Each number is 128 + 24 x the weight over the matrix's rms, rounded and kept within 0 to 255. Layers, rows and columns count from 0.

# layer 10 MLP down (transposed), 384x96, rms 0.13, rows 20-26, columns 0-95
[[101 148 116 134 171 120 161 140  98 118 107 127 153 164 119 123 102  98  97 125 189 156  78 139 125 115 116 119 119 131 145 156 115 145 152 143 124 128  80 142 187  83 130 136  99 125  95 138  95 107 103 166 160 158 138 152 120 102 137 133 121 121 104 124 168 117 165 152  88 148 134 107 124 148 173 121 117 140 110 119  70  94 112 130 158 160 149 165 126 124 121 108 103 134 128 141]
 [169 126 133 112 169 119  99 137 121 142  99 134 106  94 155 141 114 137 131 145 116 126 144 119 132 131 129 102 150 127 136 148 132 128 188 133 103 151 112 128 138 126 122 113 114 121 160 132 103 155 122 118 149 150 154 172 109 107  93 139 104 149 115 103 124 114 105  82 162 138 157 124 101 146 113 138 118 154 153 156  90 110 127 120 123 135 122 125 126 122 137 131 158  88 113 112]
 [138 159 128  87 151 123 126  87 169 150 126 140  70 140 105 148 101 103 130  96 166 143 167 114 113 135 166 152 147 136  90 119 104 163 144 131 168 143 140 196  89 110 131 152 105 167 109 102 166 103 113 124 116 107 105 148 135 106  97 133 161 131 151 158 126 106 138 111 145 114 135 132  77 131 146 122 121 150 142 121 128 139  98 109 127 127 140  73 131 132 111 127 101 121 140 133]
 [116 111 172 132 112 117 127 117 152 127 143 111 143 168 105 134 110 119 157 104 136  87 119 126 160 136  84 187 158 125 145 120  94 103 132 153 156 101 115 128 141 131 127 105 109  76 152 144 136 177 156 157  75 148 123 122 126 113 135 101 145 125 123 122 127 151 108 102 130 144 113 112 142 131 136 152 141  95 145 159 121 138 122 154 145 125 133 107 146 154  84 113 122 147  96 129]
 [141 124 131 131 134 142  99 158 174 156 155 105 159 136 110  99  95 145 155 130 103 138 133 170 105 147 123 162 146  90 140 128 146 128  87 140 130 105 140 137 115 107 136 129  96 113 116 119 133  98 135 163  77 129  84  91 137 108 140 150  93 135 138 122  91 131 119 110 134 132 147 123 103 129 140 185 156 100 135 144 100 155 133  85 106 157 150 137 102 113 131 123 154 149 142 150]
 [162 149 133 147 136 112 126 124 181 158 138 148 153 102  66 147 109 145 123 136  80 153 110 169 113 129 141 107 110 161  93 137  75 163 173 143 144 134  96 106  69 124 127  92 127 138 168 135  75 122 167 149 138 139 100 112 154 144  85 125 148 131 126 100 108 107 120 140 131 125 143 155  76 124 126 164 127 133 137 136 155  46 139 129 147 109 119 145 131 139  73 161 116 174 120 144]
 [ 79  99 151 125 145 134 141  98 104  93 181  95 134 105 118 146 144 115 153 156 167 119 132 124 133 143  70 119 148 114 147 114 134 152  99 108 122 108  91 102 153 137  64 114 107 138 106 137 123 155 139 129 134 174 159 134 150 141 150 138 144 126 109 116 120 148 146 146 147 130 113  91  70 134 124 132 151 124 146 124 125 152 111 103 129  98 124 145 175 145 109 122 129 139 163 129]]
# layer 10 MLP up, 384x96, rms 0.123, rows 21-27, columns 0-95
[[150 134 105 125  87  93 175 127 138 170 120 144  96 172 123 151 153  94 101 125 106 111 114 127 105 156 105 113 125 108 128 106 127 128  97 119 123 126 149 126 144 122 145 136 137 119  67 122 137 125 153 118 139 118 126 121  96 156 120 112 117 115 120 139 167 150 128 150 149 132 117 194 151  72 150 125 182 121 121  96 127 139 121 113 126 125 140 165 124 145 117  56 110 138 138 134]
 [113 138 110 148  98  76 148 117 108 131 117 114 116 124 152 149 126 139 130 130 121  71 114 116 103 153 101 132 149 135 201  74  96 140 121 131 111 103  87 149 133  93 124 119  82 127 161 104 117  92 176 114 102 141  99 122 113 139 127 147 100 118 125  88 163 135 138 143 107 116 128 157 123 152  98 171 152 150 140 134 140  89 138 128 112 140 126 115  86 108 135 137 116 174 105 129]
 [138 147 110  81 157 101  99 161 134  77 127 134 135 115 131 136 162  99 107 125 149 171 137 102 108 127 125 142 116 125 140 145 137 130 190 119 147 159 180 132  82 100 109 147 130  85 152 137 155 171 104 127 149 129 179 141 132 133 108 100 117 173 127 115 119 138 126  90 143  90 131 138 110 170 141 114 118 166 124 123 102 112 114 134 138 117 115 149 136 123  94 137 152 152 112 133]
 [110 177 143  81 115 144 121  98 111 134 127 127 132 129 158 134 120 108 124 145 125 124 152 101 127 129 134  98 133 122 142 151 116 155 172 128 135 145 148 178 143 124 146 149 121 115 119 120 100 137 146 146 177  88 136 151 143 137 127 123 113 111 104 104 112 170 158 121 174 118 123 122 177 149 143 131 117 104 133 115 166  88 117 161 117 132  82 120  96 148 124 106 102 121 128 136]
 [146 124  96 105 132 133  99 119 163 114 102 157 104 154 129  68 128 176 142 111 108  96 149 110  83 108 111  86 107 172 151 128 153 114 126 133 102 125 113 141 133 127 124 149  88 104 127 125 152 106 163 141 141 119 188 130 120 137 131 142 140 165 128 134 143 151 122 166 123 100 106  70 181 126 112  98 121 103 131 120 117 111 121  88 157 189 120  64 118 108 138 109 116 144 102 124]
 [157 132  80 189  88 120 121  84 155 167 121 151 130 141 146 103 139 159  75 111 141 107 130 113 128 158 110 121 158 121  92 158 126 140  82 157 104 100 180 113 145 127 117 123  88 129 109 109 134 128 156 173 105 112 104 131 164 119 122 126 119 121 103 156 137 132  86 116 122 125 121 126 127 109 110 101 128  66 117 137 141  95 139 105 106 140 107 133 176 128 147 124 130 137 135 129]
 [118 112 172 132 110  75 149 157 147 176 118 163 130 124 108 120 112 116  92 130  81 146 150  79 124 149 118 159 111 173 119 156 165 159 148 128 145 149 105 155 118 162 115  99 134 154 107 138  82  75 140 156 137 128 124 114 108 144 103 120 137 128 100 138 131  94 176 165 113 113 105 167 147 105 116 111 138 108 146 143  88 144 119 108 119 111 152 136 112 192 134 128 150 160 122  73]]